config.toml
qk_norm = false
tie_embeddings = false
lr_head = 0.0075
Each number is 200 + 20 x the weight over its row's rms, rounded and kept within 0 to 999. Layers, rows and columns count from 0. The size before them is the row's rms in percent of the matrix's.

# layer 4 MLP up, 1536x192, rms 0.235, rows 746-754, columns 0-191
100,193,220,219,240,172,196,197,175,193,199,197,203,179,203,194,192,232,176,203,166,186,182,161,184,233,189,203,197,211,197,215,204,197,206,171,191,198,190,187,172,231,187,178,216,198,208,202,209,242,205,185,176,226,200,203,182,220,231,218,223,199,186,216,207,222,221,199,182,215,208,167,216,232,191,239,190,207,195,225,189,203,162,235,198,188,199,213,224,190,220,197,197,215,231,201,208,186,225,204,222,172,169,202,176,217,200,199,185,179,174,168,235,223,192,229,200,222,227,178,195,188,180,214,179,191,209,200,187,197,192,203,197,153,185,206,212,195,232,181,220,209,191,246,203,168,187,195,191,198,149,250,211,234,192,187,221,221,213,215,195,207,198,188,230,184,193,196,211,199,207,171,205,205,171,171,173,180,190,200,187,217,213,189,158,232,220,163,193,174,242,239,176
100,235,198,195,210,208,214,207,214,175,203,214,219,222,199,233,187,181,205,184,217,215,198,209,218,212,208,195,184,198,191,196,235,171,202,152,198,202,176,181,197,226,208,205,198,181,233,219,191,196,250,202,191,225,200,199,174,212,199,206,196,201,197,175,183,180,171,184,193,213,177,223,176,165,188,153,205,228,217,219,219,199,182,190,196,199,209,175,204,192,215,257,198,191,219,242,187,208,207,196,217,153,172,220,200,199,231,216,194,209,189,207,225,200,212,184,229,205,214,176,195,178,179,182,164,218,171,235,259,211,197,195,196,217,219,173,141,187,196,195,201,222,169,185,174,184,223,170,217,227,202,201,176,184,195,200,214,187,232,190,206,196,195,213,223,141,202,198,226,198,188,200,186,221,181,221,170,228,212,212,169,186,220,219,218,209,207,217,227,187,192,205,209
102,192,232,168,195,230,209,204,196,201,175,202,226,264,206,205,187,162,227,223,196,183,199,176,197,229,156,228,177,185,191,225,194,187,214,211,242,203,184,178,215,229,211,205,195,202,217,201,194,195,198,199,187,216,231,231,158,202,224,185,208,178,212,238,222,181,184,228,170,201,207,198,183,227,225,206,219,202,214,184,205,240,204,216,162,201,195,233,205,189,187,207,230,216,215,211,201,173,213,221,178,162,178,188,182,220,184,216,204,219,221,190,187,212,195,177,174,192,198,233,184,210,154,185,211,181,181,223,199,185,167,232,185,223,174,234,176,148,200,208,212,185,194,197,206,191,178,181,182,192,185,193,218,184,208,209,225,178,205,201,226,212,165,247,192,198,198,199,196,206,198,218,174,206,232,213,191,205,184,192,173,191,169,200,198,213,220,201,214,219,215,179,225
100,193,179,179,195,189,171,196,173,212,175,241,190,196,211,187,217,208,215,213,186,222,186,231,174,179,205,207,222,234,219,202,201,196,229,187,213,198,203,217,245,208,191,203,194,215,169,218,237,209,205,231,174,212,219,172,209,195,228,211,217,182,192,208,205,215,227,210,197,162,152,199,204,208,187,189,220,197,181,199,222,175,209,200,216,145,199,170,146,170,173,199,180,192,210,195,225,230,195,194,193,207,200,222,215,204,156,217,204,193,185,209,210,176,219,181,201,232,190,223,196,184,205,212,209,227,197,195,158,217,195,221,227,212,207,215,215,186,223,192,219,241,215,207,226,181,196,221,194,257,194,207,195,146,220,211,186,216,239,230,173,168,180,207,154,191,200,217,191,224,220,197,197,194,191,212,193,175,190,185,195,180,208,196,206,228,175,201,205,194,192,195,173
086,200,180,205,199,188,215,186,218,186,192,197,212,196,226,178,186,216,245,200,200,234,169,237,223,193,207,212,194,199,186,218,191,223,181,210,203,230,202,190,197,213,189,206,209,205,202,227,216,184,193,202,207,178,248,213,200,192,180,210,213,216,211,242,195,187,227,185,178,195,223,172,196,180,176,223,194,182,197,198,202,192,201,200,215,203,242,196,201,190,211,216,202,186,187,224,184,203,180,207,189,170,208,151,199,209,224,214,227,202,180,176,170,182,187,222,211,217,177,218,184,188,225,202,190,194,198,215,192,182,210,165,159,216,211,207,207,199,184,172,196,177,218,179,211,201,198,234,185,177,245,208,228,199,193,165,233,225,232,215,208,167,214,206,206,135,207,201,193,220,185,243,151,209,224,203,168,160,198,191,205,202,203,144,167,183,200,178,166,223,177,218,187
096,218,208,194,203,179,219,207,211,211,193,179,224,200,201,192,222,216,198,215,173,204,194,204,192,195,186,224,192,212,181,199,213,191,240,148,174,209,154,212,233,188,230,140,185,223,200,220,199,213,210,163,170,216,189,230,198,168,187,178,200,168,184,161,237,214,200,218,221,213,196,186,196,169,191,198,194,197,176,175,181,233,185,215,200,217,187,194,188,187,202,204,223,167,201,200,233,184,211,213,264,153,190,194,203,185,198,201,196,205,209,158,210,195,217,174,181,181,207,191,178,208,218,198,219,194,168,208,204,183,198,210,227,201,202,222,226,206,221,211,198,155,190,192,176,190,200,219,186,202,212,209,186,228,241,222,198,220,214,179,203,187,222,209,195,227,227,212,166,228,214,162,214,203,187,198,216,226,209,202,190,211,241,190,199,208,203,205,243,186,215,214,157
091,171,207,210,198,214,190,218,182,198,244,205,205,205,184,210,180,253,203,217,186,183,213,188,206,201,161,230,184,189,215,210,207,186,201,166,202,178,128,235,189,195,208,223,227,218,221,215,207,196,213,199,264,217,192,217,197,225,211,209,213,213,204,220,185,213,230,168,209,199,206,187,187,204,180,214,175,204,213,206,196,211,179,178,193,204,213,208,185,213,204,197,211,196,192,194,218,198,194,215,218,217,163,211,164,190,171,205,170,166,240,192,200,195,223,183,187,242,207,219,180,202,209,214,181,173,193,209,185,194,209,219,186,202,192,186,237,174,227,159,206,178,208,232,198,224,175,188,186,203,190,198,209,187,190,195,190,251,199,181,240,192,167,155,219,193,206,191,178,156,190,201,225,176,192,231,198,193,192,213,200,211,141,197,193,184,202,192,210,191,203,228,197
104,233,205,208,232,185,226,239,210,229,208,248,194,206,208,201,211,186,175,215,194,205,199,230,197,202,204,220,224,228,196,163,209,184,182,192,213,177,172,174,236,174,183,200,246,199,228,209,178,224,174,211,229,206,221,206,244,178,247,223,196,204,211,145,221,190,173,183,182,212,218,182,222,207,191,212,186,197,188,191,204,222,183,214,199,193,178,192,162,191,164,232,200,172,219,186,227,187,215,192,204,199,202,271,211,213,198,216,196,206,169,215,202,194,197,234,195,204,160,197,179,223,171,211,222,183,203,169,221,201,185,214,201,223,199,195,176,186,210,186,205,231,178,214,205,196,191,199,201,206,213,192,216,215,195,199,176,220,189,222,198,212,186,194,196,198,252,190,176,227,198,183,190,204,191,162,159,197,198,193,178,183,185,193,183,193,185,199,164,192,190,215,179
091,207,212,209,251,176,206,193,184,211,236,172,185,214,213,189,181,227,222,193,218,198,228,205,207,188,173,185,177,226,189,214,212,189,187,206,205,180,236,203,220,173,251,223,175,223,184,222,184,183,173,169,187,191,222,206,208,179,191,200,191,202,194,216,178,221,211,180,179,179,196,199,205,237,169,204,239,199,215,231,205,177,178,190,206,187,195,240,201,225,209,193,197,196,183,194,176,203,186,177,217,177,180,153,248,208,148,215,184,211,161,195,193,196,207,213,224,218,199,215,204,208,228,190,183,205,204,230,200,196,179,249,184,215,195,242,170,220,183,206,206,211,199,192,185,184,202,204,200,214,184,202,197,177,161,187,223,203,201,197,191,154,201,210,200,224,232,184,201,221,206,203,196,163,152,194,210,188,166,200,198,239,201,221,203,194,189,207,210,216,176,193,238
# layer 4 MLP down (transposed), 1536x192, rms 0.222, rows 746-753, columns 0-191
094,218,221,207,183,242,214,203,211,203,203,176,213,212,173,203,190,185,207,200,213,218,241,214,183,150,243,191,229,168,202,217,194,198,219,241,207,214,199,216,203,214,205,180,231,202,182,198,237,162,212,241,175,186,198,210,152,206,226,180,194,218,190,157,244,220,186,181,199,189,210,228,200,226,199,222,203,242,207,195,190,181,235,199,187,191,194,201,205,202,193,206,162,211,208,184,197,189,169,230,212,228,221,216,184,198,196,211,205,226,208,213,195,217,193,229,174,181,189,241,209,196,190,187,204,222,184,205,183,188,198,176,196,192,209,201,226,194,173,204,208,208,210,192,187,233,191,205,208,232,205,186,234,167,238,242,218,227,190,209,233,205,201,232,191,199,208,196,226,189,192,222,193,216,230,229,225,212,201,184,211,174,187,222,188,201,189,212,162,237,178,173,229
094,231,187,215,161,181,198,196,176,203,169,194,164,220,207,177,229,195,188,200,203,232,207,177,188,183,213,190,234,205,185,169,192,219,205,208,198,218,232,207,187,163,194,191,205,160,221,179,171,182,152,188,209,187,191,192,172,193,186,176,195,214,183,224,220,213,207,208,199,180,215,181,166,188,204,221,186,193,222,209,205,200,184,222,172,188,166,176,178,195,200,180,205,189,227,176,199,182,166,211,179,249,207,184,200,181,169,193,219,210,190,180,207,198,234,180,216,178,216,215,205,205,219,230,232,194,215,183,188,177,184,225,222,202,179,208,238,232,235,190,173,190,192,201,232,229,230,217,186,217,179,181,198,188,218,208,160,219,203,202,214,195,193,203,216,174,222,199,180,206,241,180,202,204,193,194,235,218,201,205,252,211,237,152,195,170,201,196,188,209,182,222,206
098,190,201,190,230,173,193,228,223,189,231,173,174,160,181,201,198,239,198,194,238,188,201,229,209,170,221,187,206,191,180,192,197,219,176,192,176,198,195,215,192,186,200,226,205,226,188,181,225,180,185,203,177,213,171,209,204,198,206,180,218,202,169,173,158,200,212,197,223,198,231,209,185,200,170,203,173,215,184,203,163,188,186,186,227,233,192,174,231,210,188,208,235,152,179,219,191,222,219,197,191,209,198,245,188,206,184,183,224,190,179,226,193,205,213,226,230,211,239,208,212,165,216,203,203,222,176,225,205,200,209,157,220,203,201,196,240,224,241,193,193,242,201,199,201,214,221,200,214,225,192,204,224,232,202,205,187,196,197,229,200,202,195,171,211,196,181,189,206,190,222,213,200,216,225,186,162,175,190,176,225,218,241,195,168,177,176,189,199,192,187,209,161
097,191,193,220,172,191,228,246,192,198,228,205,194,187,182,181,184,157,203,210,208,192,174,158,218,192,207,195,227,225,198,154,180,218,152,234,184,201,161,207,177,168,200,202,214,190,223,198,226,176,215,184,192,197,194,208,192,189,224,200,148,196,208,199,181,209,206,219,185,215,197,187,186,136,153,191,214,234,207,194,190,174,207,231,192,222,187,204,223,216,222,210,215,193,222,215,180,223,209,185,178,201,209,185,181,207,183,202,225,202,203,193,191,212,196,227,146,177,179,214,193,191,207,193,227,207,232,186,173,218,210,190,158,220,186,168,199,225,197,213,225,228,194,207,206,208,191,169,180,198,160,168,219,226,178,221,209,213,192,196,215,203,227,196,219,210,199,211,193,222,196,176,194,201,183,193,179,225,203,167,230,196,206,176,170,216,202,207,236,215,188,206,210
097,250,163,214,216,187,188,195,173,217,184,197,172,190,217,205,205,196,198,189,216,186,190,196,191,175,207,145,220,161,237,188,192,195,182,193,214,218,226,228,189,206,205,220,196,221,208,158,196,197,196,187,193,188,178,218,213,241,219,205,215,235,155,219,205,202,203,198,187,206,223,212,162,204,227,204,196,196,175,216,195,183,219,189,181,181,210,205,192,171,215,201,213,228,193,209,169,229,187,228,217,192,198,185,238,196,204,225,165,223,165,196,192,207,209,235,226,198,153,173,181,178,205,225,227,167,192,183,200,203,209,176,184,210,210,193,203,189,239,220,227,211,168,209,214,227,189,231,229,186,157,206,188,215,205,218,199,192,211,227,182,185,180,208,180,217,221,229,185,164,207,221,179,184,213,226,210,182,211,194,189,223,202,216,219,230,194,214,150,186,182,190,194
095,182,209,179,188,219,188,193,208,186,221,160,193,180,187,188,202,170,205,182,200,228,206,151,196,196,206,179,192,173,213,160,208,176,152,232,207,194,208,184,191,218,182,208,235,227,172,177,218,169,196,209,232,209,243,220,221,184,195,191,224,190,188,215,200,166,177,213,195,173,221,165,138,188,211,196,185,190,203,190,221,206,203,206,209,246,207,206,196,208,191,156,201,213,214,244,210,215,201,229,195,206,178,214,218,237,209,207,240,189,215,212,197,187,211,219,213,187,200,189,166,173,186,192,174,188,201,184,211,212,230,209,206,195,180,179,202,199,227,182,207,229,217,195,178,166,226,183,173,205,198,193,211,190,225,214,212,168,184,213,175,216,208,226,195,179,184,180,238,207,183,197,150,208,213,202,213,177,231,193,202,222,188,193,205,204,190,190,192,231,164,207,232
100,213,183,217,203,177,229,198,218,168,211,193,202,216,210,191,180,203,232,162,166,198,196,215,196,156,196,176,213,168,160,188,199,214,227,226,224,198,250,174,195,185,240,230,229,208,172,182,200,204,199,184,193,205,181,207,199,156,208,203,235,191,202,204,226,226,218,209,213,202,201,158,209,212,207,231,182,188,191,202,182,184,197,204,188,190,162,200,209,185,210,211,193,203,167,187,211,159,167,216,189,175,199,218,201,238,205,208,209,209,203,207,175,222,187,212,235,212,194,208,240,213,211,148,182,193,236,204,205,185,183,191,189,205,205,198,199,172,180,189,203,180,210,211,190,182,204,222,219,191,219,228,206,197,187,192,225,217,201,245,169,203,182,223,242,200,191,221,225,209,150,199,219,200,204,238,163,219,178,206,201,210,218,188,203,231,222,219,163,216,191,207,204
103,192,176,196,176,188,235,192,164,141,229,201,183,231,171,195,219,185,205,237,231,203,205,173,221,207,207,217,222,208,185,192,170,205,203,214,200,237,224,199,188,193,162,213,187,188,199,208,196,167,243,198,191,238,180,173,163,218,171,188,208,211,222,203,177,170,216,197,187,201,180,188,201,262,193,209,228,212,221,202,226,199,192,221,200,186,222,204,181,202,233,212,185,202,193,191,198,192,190,189,201,177,188,188,195,186,199,183,212,222,190,223,204,212,200,178,211,173,219,234,223,189,188,229,198,218,160,205,214,182,200,204,211,222,189,141,197,221,178,184,196,178,196,193,182,189,233,226,226,195,235,218,208,166,201,197,206,195,170,195,176,175,202,213,164,215,184,214,188,194,224,225,210,204,178,241,206,181,203,222,186,201,191,211,186,204,188,187,209,202,256,174,207